From a checkpoint of a small transformer trained on Wikipedia: 4.13M parameters, a variant of SOAP for these matrices.
Each number is 128 + 32 x the weight over its row's rms, rounded and kept within 0 to 255. Layers, rows and columns count from 0. Numbers have three digits each. The size before them is the row's rms in percent of the matrix's.

# layer 7 MLP up, 512x128, rms 0.253, rows 456-511, columns 64-127
092:116136110121135144112096147127116106077162136147109169113179180065073132089180141112140183168122135078114145035168129133143048149144124106123124108118138155129172116158125129151051163165211142
105:091163119120096111147060103140149137128114119136085139068077172162127132117184136184154091104089140132176097106113156101088167152076123093143198090129159120133085139114108175155152106094138141
109:158138145079129125141140121113169129118189109146104111106103069187086165120096137145101143130132138070099121098094133061194126142146102190173132131078103132095210095059134099081087173135096115
101:142109158130145171115183134104132141138115127052157115062186133108172142146163103180135098155135058146128132167114109094123122101119152163156097109098079146174093120126084057175098137142056114
104:156086200093112135148149121115143131189107149128138165125180140144149128078122085132088124086153093175092109144133094106076105120106166154176116139207106108143117104127116132113182124162092124
091:128159110130100143161129143118099110126136122129128064126132161146112177173084111182146206091178159068125136168140084156123159145146156121098172086152147119081153131088110176143115151129081192
090:179116143192092130163134152171119110105069125101114119099101178126151122129131057084124100142124068154140132152090089110134129104139163061107176131108129160116101130132090103155132149186147153
097:155154124115105119119087084100175073139116093126090136154098130089094144118116172151189079157143162031182105124109158113107127175120107131054127110161143109144146087173100108141115166158135149
099:104125147145190110147207108131085064123162166127113167143105114098105099166162074145151133149111152136132114180138129110156114137104157088121142089115133142131100165127078130139136168077141153
101:146132051145129131129159165147105115149145146111119138147079169157047123151062117183177110105099117144121121137119198116124168172133208125067137152122104163199116075092086146099149119100105135
098:140115093124120142127171146169128170121082133198130101141127103104106103034183098165135137188158137154137207145106143133167150134074137150117150120085137113084099160123173078154160149101154107
100:109138104148084110150132119179153141095128148138144146112132063122159087136138104169123120167074110134191108120136111155126076082112124103122119143087201071136078151073107121088165119132159125
107:099143175095162181129126106107079127174143125155180158104060078085162117127133103162126146146098178131076160157132122142113121042129129130222118161162124129140108144176164075164152109151149149
099:109103101113133180135122112128131144165180081117113116132147153097139138135158135115073136133175184122141081138150122034172145128158143144103123145116080115100099148149150115148149117174128174
099:129181134165084071113116111151146133108201134141144134086151136109170156137117121153114161167111125164111147119136167084086095114101115128161096118103185145106156147128189141093104083087111118
096:098132100150158123150147098132180119139105117124141136108075115179157096102088123092108159127177086117110133179116116178128187193112114108127181160189088112104161122124116128101150157187171091
097:132140109129107063066167127131105032173156146063107161137114131096127099142189207166177169169215087114167140178144117084161164139124180172152111109133115099186113140160101094114148150072148160
103:178143174108077094123083112136087190094179086152164117126132133080150153142102127138126083098057180107151144084106088085107150135192164119134117126091148096103078102127139092148160117129105176
107:164139109140146156146171076169119114115134128120169117161127122153111147154108143179149114117159182098124077098143143170111114119181128098145132129060171128177189101165087137074184151126135146
095:123111087110121139074143124137080142167099066125157173136132166105119160072167143102089150209087111133102129156149197107124159146110110105087164137140113152083067233173131080137076120156074108
095:152106152116154137088104132109138096200150139120129177113105159094076117165144149134093158127125177088167067130120144106106143118097120132131183142079158180079126065105156153134080144126078190
093:152074088107170142130119060109108136094116142095067146063138149142151073078091103064132150097081118098118121113101067132189106097073129130071110103116158148102109073186146097154143086157136135
096:174097235093107106113101181115150165115152173179147118091190109085109167091190119161137110185149147175117162132123099133150145066095170122097094072165119127137117086131148099138140089146103076
098:120092148122099073143131130087086093135130135122135180098102171084112138153125094140090165115133127089137119074119107127133133082143147126103105098107162123115125072108141086108137047124093160
101:139119171110089083119064136126115147122156069124082155094139136170157154134135095120135142126124042130130124108141072150096130096075076061097084080175137087140118120112121130180122179142157143
102:119156114154111102074119147115137108112194137124125122077116142074109168093179146051110202148115073085102097150157151135099120133146127094147154136134138193110161108173156100108129197161108107
105:167150115137150092106157098094159115064138132150135122121183137127167161120176118206174081151093132194082177122127118113071142124149071148168070103117145116132163145076085106100122085123121163
095:064067148162158144107154144173135186171072089118107187140157141128102108151130124116120122165168132135134048148159127127110126150111138099131120181055124092097115133068152104067097151109135125
098:150069150093180095185160108123098103138128083195076089144088091095091113134149130131131089135189204125082117185155105169124192141127122124184072090077164143123110120169107119145102130177060192
101:074133157112122138164111100141054122111129158103062181131136138132190155096116081142156068152124161130136135169102101197168104095092115136163149102160158052164087112096185152123098098152114117
095:121159181116142128167131156121141119136092153184133150113132151119107174127164138154170114111120174074120190111094169164123077141136135112151174106134073155124129168130200102109138099130154157
096:115166085146096151188095178103198130135142134168090154153146066096106122112119090096105162123185147131132157092095159138154171076119146109123138096140138183136159133116188121078116112156144126
099:087073155091125137116125114102072099079096100082096130169106097133118156103115132104101134172165110090171152131160046151202123171116093148078188114075070150141098110111188177121161139110107118
099:162103100093135117103110094156146142127190180102080142112075116153130123058103091110123058106149074106079145129133145136131143129153171095091069112169106105155124180143114081163102149123115116
108:142137101084211107093122187147066198128193108159156153120136124121144138142159125108127207147151125105062177120109156081172146095107150122138152169112077118102140083122103115124119109099077141
098:090139109165072132147114160100110139084156117139145154145117131172105119147151145059130065109099143110114126074120107151157165109122208181109175216090123127150108156096134130133121061139052143
089:070127111085099092113178106166096084067049124121109145116074155150112102161145130097157107088124127142114158158173188114144115099125144141140127121143143127099174199073156102079120123096090102
087:100068140122162155115058117164069099141144134106142097110134182134135119171166135147157086138032202170139063132124146157136094108156150176148121110086093123095063151106141123080127148114119114
094:178114210133167122100146188152129120154074132199072179113079169157183141105168138110100125131156138142064123155168061130108112120151115074130146125127077086137123202125096142112208088133112160
101:151133121144110170136179120093141142096125120187094174150113096065138106132152174081126134064034168127128136100161129143125138118084080144118105168117168124114217156080115161107202114099120116
106:112140137087131169138116130145122069154156176153110162165126113113088120130085174111173111125141119084108128169122136107146092157111170077115108151163132107085184081116137121189210175119114114
099:140121126094141102124114120098175114101138145100107087131083109133145121073111114154158122099121110131131152162181170123131127119153112142104062081154083216218139159140146108103114123126134081
089:057134170142165127077057163122146125137125175125189099151181129105193105154135112127086142153110104122114081152058110144094174096157114153124171157095181111202116072160117071166182130148098116
107:142111174128136148071145089128120111060108127109115123152108170121146133116130124082123129140168220115133093164084160157086160068059192085116117099166177124086139089134147135113101134129139189
092:151118144132116149110098136101064116117116142159153131115118094082137197146056181123130113159126167142168138135157108164102110122093090119133114169129122116061146119123150169119116113144073158
100:102153139126115132146108108081042145106056141103154115158107135191127138140109115180129113089112131174129154136139101168124185122216161148129145138105094136197072164119115111150157124064164077
105:132137120088140121096056145168106131096109170159088152194138108150120144134141181159153123057134111087086192153132121102079096153113152106133158127098090136142137157115109192101153157136170167
089:092144127165100179131096141115096201132190163155148107108151135151149208161157171149133155170107082131138087146145110096122077091107080120153157135152157077075152160095089159110111111157060118
096:177157090153211189125041094125136146116092123064098175169127102179099134072088151090114102119117045096135134154122122153115099073127076157125115112148120100143136176133163117127148142113114112
107:127158080094115100129198091149195179079084127132137145172134147057137084122160138110117149121074162175143128126164128169101143063134081085113135073134166054173091145067104092155096135182125169
105:126073094120128156101152132125138121188030170168167116130162120154059167151157101147086149091059134156115135172106061121096127102131107105179099077161112165154143183138136119136142139146121140
097:176130181101152123200166112142188112175105118088139097133152135110137112142188129167124172107102170085104133112178114129081134155141141112144135106101167133086142120135085094147107179083151186
107:109133098065072190102173139112146156106160143181079123153142124159134140169129129152154085139137089107110110157086158133076087115148057128234141098152179143148123138176168155162137140166111125
096:074142104119110155108139106093169201160138097112145109101131109084162105094151179143139116101097131119089166129092139147124145141159135094095157137066094113148131102158055121086087104074138068
102:066136083138135111132154121061124178078139121126153124162179111126110107124128139149143113147153145116158115122194144104134112102155166128168086135119175161146078139148196057099000113115119136
104:130066116165103109117180098089119123109151139032113115085101120147165081072143138183113158134125109187133130104105165111160109092149098159165159162117131100116137105128085162125116147168165088
# layer 7 MLP down (transposed), 512x128, rms 0.237, rows 456-511, columns 64-127
097:149108084096166105166106140126161071193117112037111065151130080108149182147092096115134097141167205138094115121115122097124170113129159141167173168167129099167129188101156091132130108135133110
105:151140103200105129122056110118108127167093150145117133166082130177134176120119142116158067153172087167117116066158086109208136132094121141124114131172082125178121144148191153112119159086144161
105:114101094109096170138139156140135108145195088100098154121197108113137076162077117136105105153107166141139140094096087121148107097079088084172123117117168111067110096150151166142108172153136091
103:118150096094107091098157108118173000187169106178128087112160150131092179126093138103136132142136112099141108082101170133126135117137104120139077139178102062123117099136129079101120109170155107
098:080137123138119125099190140092090141122157153092141156134139066089175116085155112100167182133057173111145161100134125108083133165151097112060120130168080138193127123128173148106126085112135151
097:121142123144131137187129121063111140117145138115124144099114107099132156089156067156156085146128128085106132128154094130115174152075127145178104155125073152103159122170168108121081168109167065
099:127099120079135166101153147052158128137079118087095145079097124144123133114141132115162072135193100180158104177121140139105123144154084155138065118094145119134157163150099111247104111144131098
101:094098176117168194127138128142110127144087117135138076111191167106123155134105166157134090167107138143143112138133177152128160159132097111067152126147121117129205078086154136153067143127101158
111:118123108138124106071173139170114166144122105160110052082118112134158213114078131106172164128151126142144090145069162141165133170154139141067105145113108127139159112086063138153148147089132133
096:084164140163129103111154134111132143115156155127133144134058192113132121131115127129133139154231118122129138122053170181101224131147095101124094162140118140104120113169139180076089121137155152
104:142113161127111144142113058127130133084169111116132111111144155153155215139162115083161138110164127190143144140139161111140130122068081175141154167070131094111112120077163143077172143152171127
102:101168110151087144149143044179150134198169124096051186125070129144127124135123136096132144121030155136190111164097132149099156115125111118137031105164155131156073164130100106095148108103104164
095:122094127106132160164115101094129107093119152095133173045160061086131150053182116149103115140167139128132116163128171116135092142140115127099137063087137129125090117117105130120137143163125138
109:166131117179105144190128138081172110154092165081114123112142162185179140115147135119096162156153152067116072150148078090172166151125156103140104126097172148143108182169124123074139090168160092
101:108122143170138100139097131081141105162142141113133074135178181082120157143065124134144093168141079099093091052117153150179127163126150150136198136154132133133142219094097156151113060101097132
108:136132098110087136132212143152125132102132081139103141167121118113215112168132108117115089138212042115183121196089115137167180117118141092084137128188107129124185120083145109085177182192095135
091:148159114149142126132157123123112182139140078128154085119125121184118189075117115104077155140052152136076135065180178161130143120141128124093151145111195147137183124117195188123137092130135098
104:114124197134124099160173105132146120109124094166025162096164127097130130129191063060163144084138131170119125163169150162095106128150117147161088117126193143143113115178135109118181146120116075
100:179127113159168148143143117143088150041130075157114118080156186134157180185156116106118115140093077115152140135145165208117150077153129088126108178141189122172136085101150109108084077159106094
093:090167115161151154145119129138066111112201122138150108125156088044101123135156135108102172165080116157178093145071145153142114155085104171084069152087102138085125120172087092157050110060183162
096:060170122138085134202151141116138103103112138138107191105139139139090136128099103115114140124083077152161211184205165118212166152135140156151131132129144094120129119113134107077088164155137122
099:107155093101171086110111069190114119043088177083131154131091166095116165197084105177107102143121121127138118134168131109117130128103082125112118114167134122129150107144149074110110126172113113
092:106169063176095080120133102132072132130133151118140162138112126105131110089102128060059129146113074053062154150115121075115076126161103135172122101122127098094123137132096125176147101118094135
100:107106113118120148147145165139092100142148113145116107086152153125147132138145144128102148116143117137180138179134136124214135151109056141154227073104136089091059137145139119066123107032139116
100:150081077125170162130110122202122116119144153112131148131171147124090108119159132171150149183153155131111139121106149190136212147158108157083132152084125131082079171122123138129131121118067205
099:094175164122176121190103079074162061154149169139214196185106133127124101162078112173115091155173132137083135117101102149168166139134155165199119145150139148109117158141106185112092174147131144
100:152123155088080135121081122107089113140094181127154164116133129134172116164140054136099182059142141219143141170143153147089051124144094128114158122147140191183088149125191107119151066090159148
102:081133104133068187122157157141124142158134145151181102174096129133166102057167083106155146172157132087136073162117145147130136174116158113112131118045127177098156156115146147103120144107133106
094:116080128116136084121146113155104154157141154084144093173142159074084156129197143102156187120173094202095147193108137161152110072141119117153075140136123114118114109097153175132143085104087107
104:183113104102113102099087079195175159095123169110128161109068109080150097099156148213107123139091160124083133121096120133193090102130040120152098107121114149127142145150101116106078159117125129
097:094147138135052098119150165105126112113137112128071112141062089144123066098105180160162166074175112166141085133100090143139132128147140104171121183135168095099095090135111113207168118111126043
096:147139120183104093106164151129102107091125102168078107092147174111164157115120167130133116152125159069123110084114096103101124119149135128147114146129106133171114148207151129100153096206103069
102:077135097097128110101103167132064125142116123088049148116151107079164143171123146175134071172142203149153111060087119125132136086111110211098124152168147123130128065111142131107126145151142135
099:097121150175129113144130151153162111184108130152167076111085154111094124154123115131139126099141103159117081128174111157154104150078149098119179151092194118080044141100184113111135153156116098
102:130124148081095133113139085056151148101089111150129144118089099110118140095095131111124122143110117080085117158138152131158074178125172145074137086092112143085162140104089161150134125106172198
102:095127178156126118125143149133069105150181141100167170108151079139136132131136165123118104175139150119164120146129165182156088061125083101080144078141075141191142172098133135113067093083136116
101:138040175160126140143134138075130145157114118138133106100177147107098127085103103187174105153146140130126113095185099162091092206118139103125125067096112157147192097112107150123094104089137112
097:114090122192181128159156146151158091124092146130058072146139089110158126132091086116172189153142141187177106183176168164150142133121098163134120141123165142110078123144141151108098107097155184
098:166111141111083169164067129172077151097150106110196130118125117110112137125167079093184106093141116149174161121063130102137157124083080118098145136086141100111130175145148135112144131094207126
102:131124117172146120163143099082103129147110105182159152085081088096104100151185149176121153156103127125098107183098117114100049076171166104130151117132090164105113088127123113149119094106087183
102:139117153149106193108121099121141126122185138125115105157192162125112108135113174102162135146082129135152122123097156146137150176149093058104169142143108105076184100153156121115220126082069109
102:132117127180163109091126152120119157130101131066081120152127112135138110124065113093155109117122121129116171077048150124130133079119125090178072154130072125127149149120128144186132132104159126
099:087110126137139126120132103130099072166158095084140128082088121146111129180159179092111124148129091183094083131098111060103081123101202121190163073171120137095105136096218125122131163121069137
098:138192060143153116154117127101116101135095119143184068127167115109133123137092145147167059141114147135097169105171117101149115182139087169105119169116141110143143095089081163112139151096182167
093:067087110138092177058094117144067171100129114176128116133132128098109172103202158086126220133157120093166136148125137090135171106118074194169130077108206126161127134140138141088163165139159130
087:118163147087078140181152101119115109110146143118114170112108028084136087161140099121119090145180097139141143071147091146163071123086167098110141108177134117138153042102121197141178115174103135
103:122156137113102138081113179145136088210076068146108108156199101129144195085179120124122136117181106145107136138065136144065118101146128091089121126099136154074127155139136122166107156103134110
093:087136108098129130102143105103149152104132078040095156109179086132138108123154138069142131146112186114068112101099129078154135105180174040113153142160065142099142159183141127131148155141165175
096:159098083092131128145085177141152118134141092080126158114148218089125111138131116175151144093140150162155129168050138059136144135106135131090130112121142089118139103177182130062099185141177168
100:152162123159114194100112162128119167105110102170142085137169121097139128143166116149094186120141110167107152145123118106148082110184125091137170090110156138168105142126105091097107053166142219
112:143103114183119136118100100153140132097117111153127149149136057112178149143132187145090176126109159136111066132126167167213150067069090105191120124115128136119053108124133091122091127161082167
094:104098034071140153167142120102141121115095166136089120154184121177072131119096121134102108124171101101127109137124106164090125202069136142146139156091101087163146138158124151142109086137132073
107:125141144143129176115133119121163221084056189181102138126164115138156079153141103150099149097141095172179119132104112114185096161134101113138109105091120027114130119148118086097085128127168100
100:138144101088154110086123102116117090116129136074088174068148131096130145187109174118112083105116201099135103129117135134077129109178124135167132184128137137105104078163115140101192080103103165
095:104134145173128117176109108099098144138152173126146136174146184158115175076165147108154128117140131194155131144086110135168167156175196096137144156111194115074117105118147142100103125068154173
100:146166124167069123078142199078152132141124154100143127090136176201107120148107159113119180140111187134149149106148100161097130097191088099140139108056105175178128150199089136062108176087109124
# layer 7 MLP gate, 512x128, rms 0.271, rows 457-511, columns 64-127
104:149143136124152117143180178134092108138115136111138109125186151114124140156120114121104143064098138139059196189137176119101113178097139136099113153106145116101150108100135136157133075166143037
096:143128154081109164159147138160165145170149058087108146117162114075151124096118141095123080112116117175121077126140114090240121116114115152112092082128161098092179104102196120124110158122137119
096:174129140153116154168076141064153189148101127150082171090105140072227110175188160182139153124170142102102145104129120145100094136192132133138153139109131127076157093144127142167144160148132151
106:117167099092111132165124109132107140133117158127086117107152149131142194093145172166160114073119114182167126109185122178125055136111182184148188132155127156079153163095095121155067146147180105
097:109132136078195141126084072088164089100128108136132105068126068086129096112103120144108060157139110075145120091152105143078196100123182136132093186093090090127133146163102094155125133149137086
092:111150173147150068158079184158142122090133148097103172103163135154155112151157093061167100128106163147136095077151102152096152126139141127106113110160181087140142088208123111121158121140129129
102:085218150164101149104116148159091105194102162141076116145080131100157173133115111148133073074081143160093151095161130120161082121150079089131112127114171098121092124119130134142150135127124156
110:147139155150116101100160121148118181098066142088134097104169153110116118128066111120132164147118138139152156113175124133148174115157135183058093117153139192095074080116149124094142112106100044
095:133151112158103121151126038113161091136103024148148140114105122123109139132156172097102109127206067152094156100145148083130188160106167141132137145133136147095142072138174085162096199095127124
108:122133099125110164117118180037148153134074144173138153180089097103125093117097113136140119113095129124093157159083126217098169134133108179119097145185058178138118088107167119172065124130135129
096:149155117133066099184165146123145122107114089109105111111096070133115096085146107101144102129158134144125162116136117145145158079143082146108134184041137111159084102109105132064146103204164081
101:100105091124093129122152104160133104131112107107071139130100206114163135120159078111138117135138113179096188140131159081119138109133129138113157174149127064178161047168113133118154114131099133
106:125154131116114128193101102183130158130068101146084147173134167054172128099138118167178158058143123089111084171141126042184108139114115208142135095072141147148139156141138094087146129122109115
099:083138195180129156098098147145096103201103100113142131154099109077129165137139106113158137092097111163117140133135112185139139123142135159103135172102175131156126121147157172117206128085137128
088:102131134103148150130122154094169132140155168135121083137118115138111146133177093141172139147131169139139061130099127092163107130164130112109082139143101121156162159128116160066077128150156135
094:091104137138128140107177136174102082123092101167148129132040159111124154122089143184173109114182085091147147151132067118123119126111138154140158178097153121129112126110105152083179149172147162
104:110091157163122091136146122119153159150116029214131124136152099127120113073102098087127080096141167132107191175107128141106133151073132201136134135085113152136100147147075113111117125188137096
113:144157143148181158132088083176136084086102104119151084143093086124131107102133128164161169125136097181123135163168141147131065087112113155109150102164120114112110096140152148112160081105200144
091:128126135069073103102149105129095093204127151141142074066162116170133136065103145135058134122134150190095107155163114144132131128118132108097187112131123196084177118142160152117105110122085124
094:144108133123069123094122108093110135125159145126137151128167131117166124066096157139145112158203093196096117118152138174167128145139179115118094137195098128175038163093142105108137141172234093
097:120126128138124066136092168182161125143088113138127114101126126094134151125117143082167143140075093103178118160159142164111161158124182139130140123148091099117072103095132083172125064188148132
090:109087146158112109106125155094144125130157140157116100112163142143115160127112108175111118203195083114095145137104083127152083147059112106127187093131058084154133096113183135173085121186136102
102:140116136175127103096160105088140142114148054096088112127143123084119110181139098088134120158126100123105149111142066109168116185160101177126120136105158172137140051128128140142159154153162157
101:097175131096062128172123137106122147103128079132107132109123064094239100128172101161121119118132106100127081121118098129112045145138098122109155127118115109142173087165124120190125136186101139
104:129090168153114149176139148113078089098093121198107167103052147160120170160168143166096117154159109101088188150162110163126110122120091062117068167175127174129129085150167092065115064117179103
103:147083107122090214143118112166075156138098112148092146139080151096105113136092125110098163188140165136119129110114226068081130076099122162134131131140126138115140103111155116129108124098141173
102:061145163125149153162119120155137177133092153119142173121108089080058149158136108116147155105131133125120133121124120152142104159138142109098126144140112191124139108130191074113160109125170132
092:171114092113086063084172105169159168078114120149080105102127133112117109124180141088056105134084117142105159144114152140152138174120110180122057184190176209106091174088092086169135089128135155
109:093122116072194096135132122171147088151151133122121188131161081141168134152106117127112125151097082116130137143154104096165172196092166125123171184107168138152132173103138176141144144130143115
096:066132181118061092161150125142097108095135110159145084101140108075147166127081150181082113123161106152157116110166132129109096099133090146185115181131157123135114136106109114184177154125194135
097:117172124165092094143119085163123145135116071098095129172152182058136161124174112132099178135118111138085098145091125150162133098117092103142126131142115223165133144105089120146106128205131163
099:115195093120159126080076167073125102168094154110156156171098198127087091142137108132170106111062115190164145163119165129166146126150161119108126094139162117136134129138108081085068108135099111
092:119100166089137069112121163120123170129124172127117135184159106126172121129109107175106148110101149149098086171158121107100162096139113043096121224143113102159149112142131162152096106114108094
113:112139145104123161149126128088077109139070075108136128133136112103092127138110121106113121141110139125043158113094119180159093111130080134084095143165133118147165124122099076019170127181143066
098:128110193176087121118167067181130146171117112142164076174134101122116115102123167158119128125111125142079090117096099021122135143097149142132149116107102101064148115152076097122152117119171096
093:153188116157147072089119071153153174083166153106144163153175120113161219150166146096131132114114136118135167127063137134098160124122169058107091155164151103134079144155135144184201176097152123
092:115137123155182114139079143110167138099136110155130121107134115162155125147087107095105136141147133167086108151128156078104224106123152121144118131143125107141105121128214096101159168107086049
087:130129124111121106091178160143159135144113155155188138144173170141081151118127125114169153128072166111096080078128119035107140112142102115134123138165188106114153207120186134118194122099131050
104:110104186145172097117174115103121136118093085124086167177122135109191061134117068152127081102106156110198095068187170122169131158144117102129127101131145074111146125080114135122169116123150145
109:121137125157116173119161155176150114145100157100140139113128086162099104108124192132183078121170178146120170143135200121137139116140094039149119146123107084093088119109125093132085131057169114
097:106136103111102130086098149112145126147138126114141143159139107133114099120164159158105183151148101179127198071083083148100107164185101070141060124147086093095113155072105094141109123177152140
092:147170118144055065144122146091115216122129152129108148143159106126177108116133079149154133108146166057114119172077077156133155130183104162090136168084102115152091127167027130171134146162141119
103:148121155131139092096081137122122140083154159156139080178115140057114085126125211105133132092143065113115157153165141107121165143167156123128142090173099171128074197068107156133153130128154084
094:096118099073072078131079093119102121187132063107056090223141078166149148111172131125132108125140145126122161098114080131155077142169169110121104138078138153103138087161132100142122120169146141
096:066119130137121078103112120194121179134121105151084155114094139087174137094160104116128112172037130092156074105114065178065092133085101138134135144131119106113104108158125130148130089095108143
103:089169194106081127121168129096190129097107121126113118146163092139117129091190162099108185143139094078128206141122132190135120200092117117134174188139129114127110124063128115135144052106059133
091:094134125121084129096145144106118159112120074129089126202133103137156142128165101128131105118098158090130125126087121139147110087140151143126108171087151153148120120119137083138084099076184103
095:131151137162130125097133110141125126157137222154160052111160109157123098109122080069133149051180119161125105154138117160114090113149093149073162154122141126148180139106120180120099165127080103
114:148089148117091129171166171189133133131108089173165117191170122194180079131096125138092156118115125135136147175120149177128083108166142114161104130165168164109103203127147122113167154106141119
099:142140159179127190134109129162177098164096083156089077217145092053136134155096095207145132122164126121084143156151138152175112133140110078124119096170070151120130119123149172080103125112150161
097:042113167118171149099077082167170168072124151124104199144114145165088116174105116129156170145119125169140177146145138163148144156164138137094078118119118118171112112116120155094132123119102183
109:087192120131057140123124173138175098168087177139161160100088105080148117123165109110154150128170114135147169089107109119150135093131207153077136134165116163164042098127139116141156116129143134
099:123103153092053118126099133104150156114102158082157089134122116125133147086130132109129029109162111136139114151075147117134146164183178157140112181109149098129079150139110110197133141162143104
092:086043109102086135163153136114158169143170175151116060126094055201144080067074169123194128056101096125111154084114160162071119124085137199135133121139104105097142140120179138155097125092129118
100:177111123175104114173171120101111078051138109168066104065103130108116153124111112170129097137103093157081129147144106106105103169142085128115133147117095117067132130062158180188111161159143180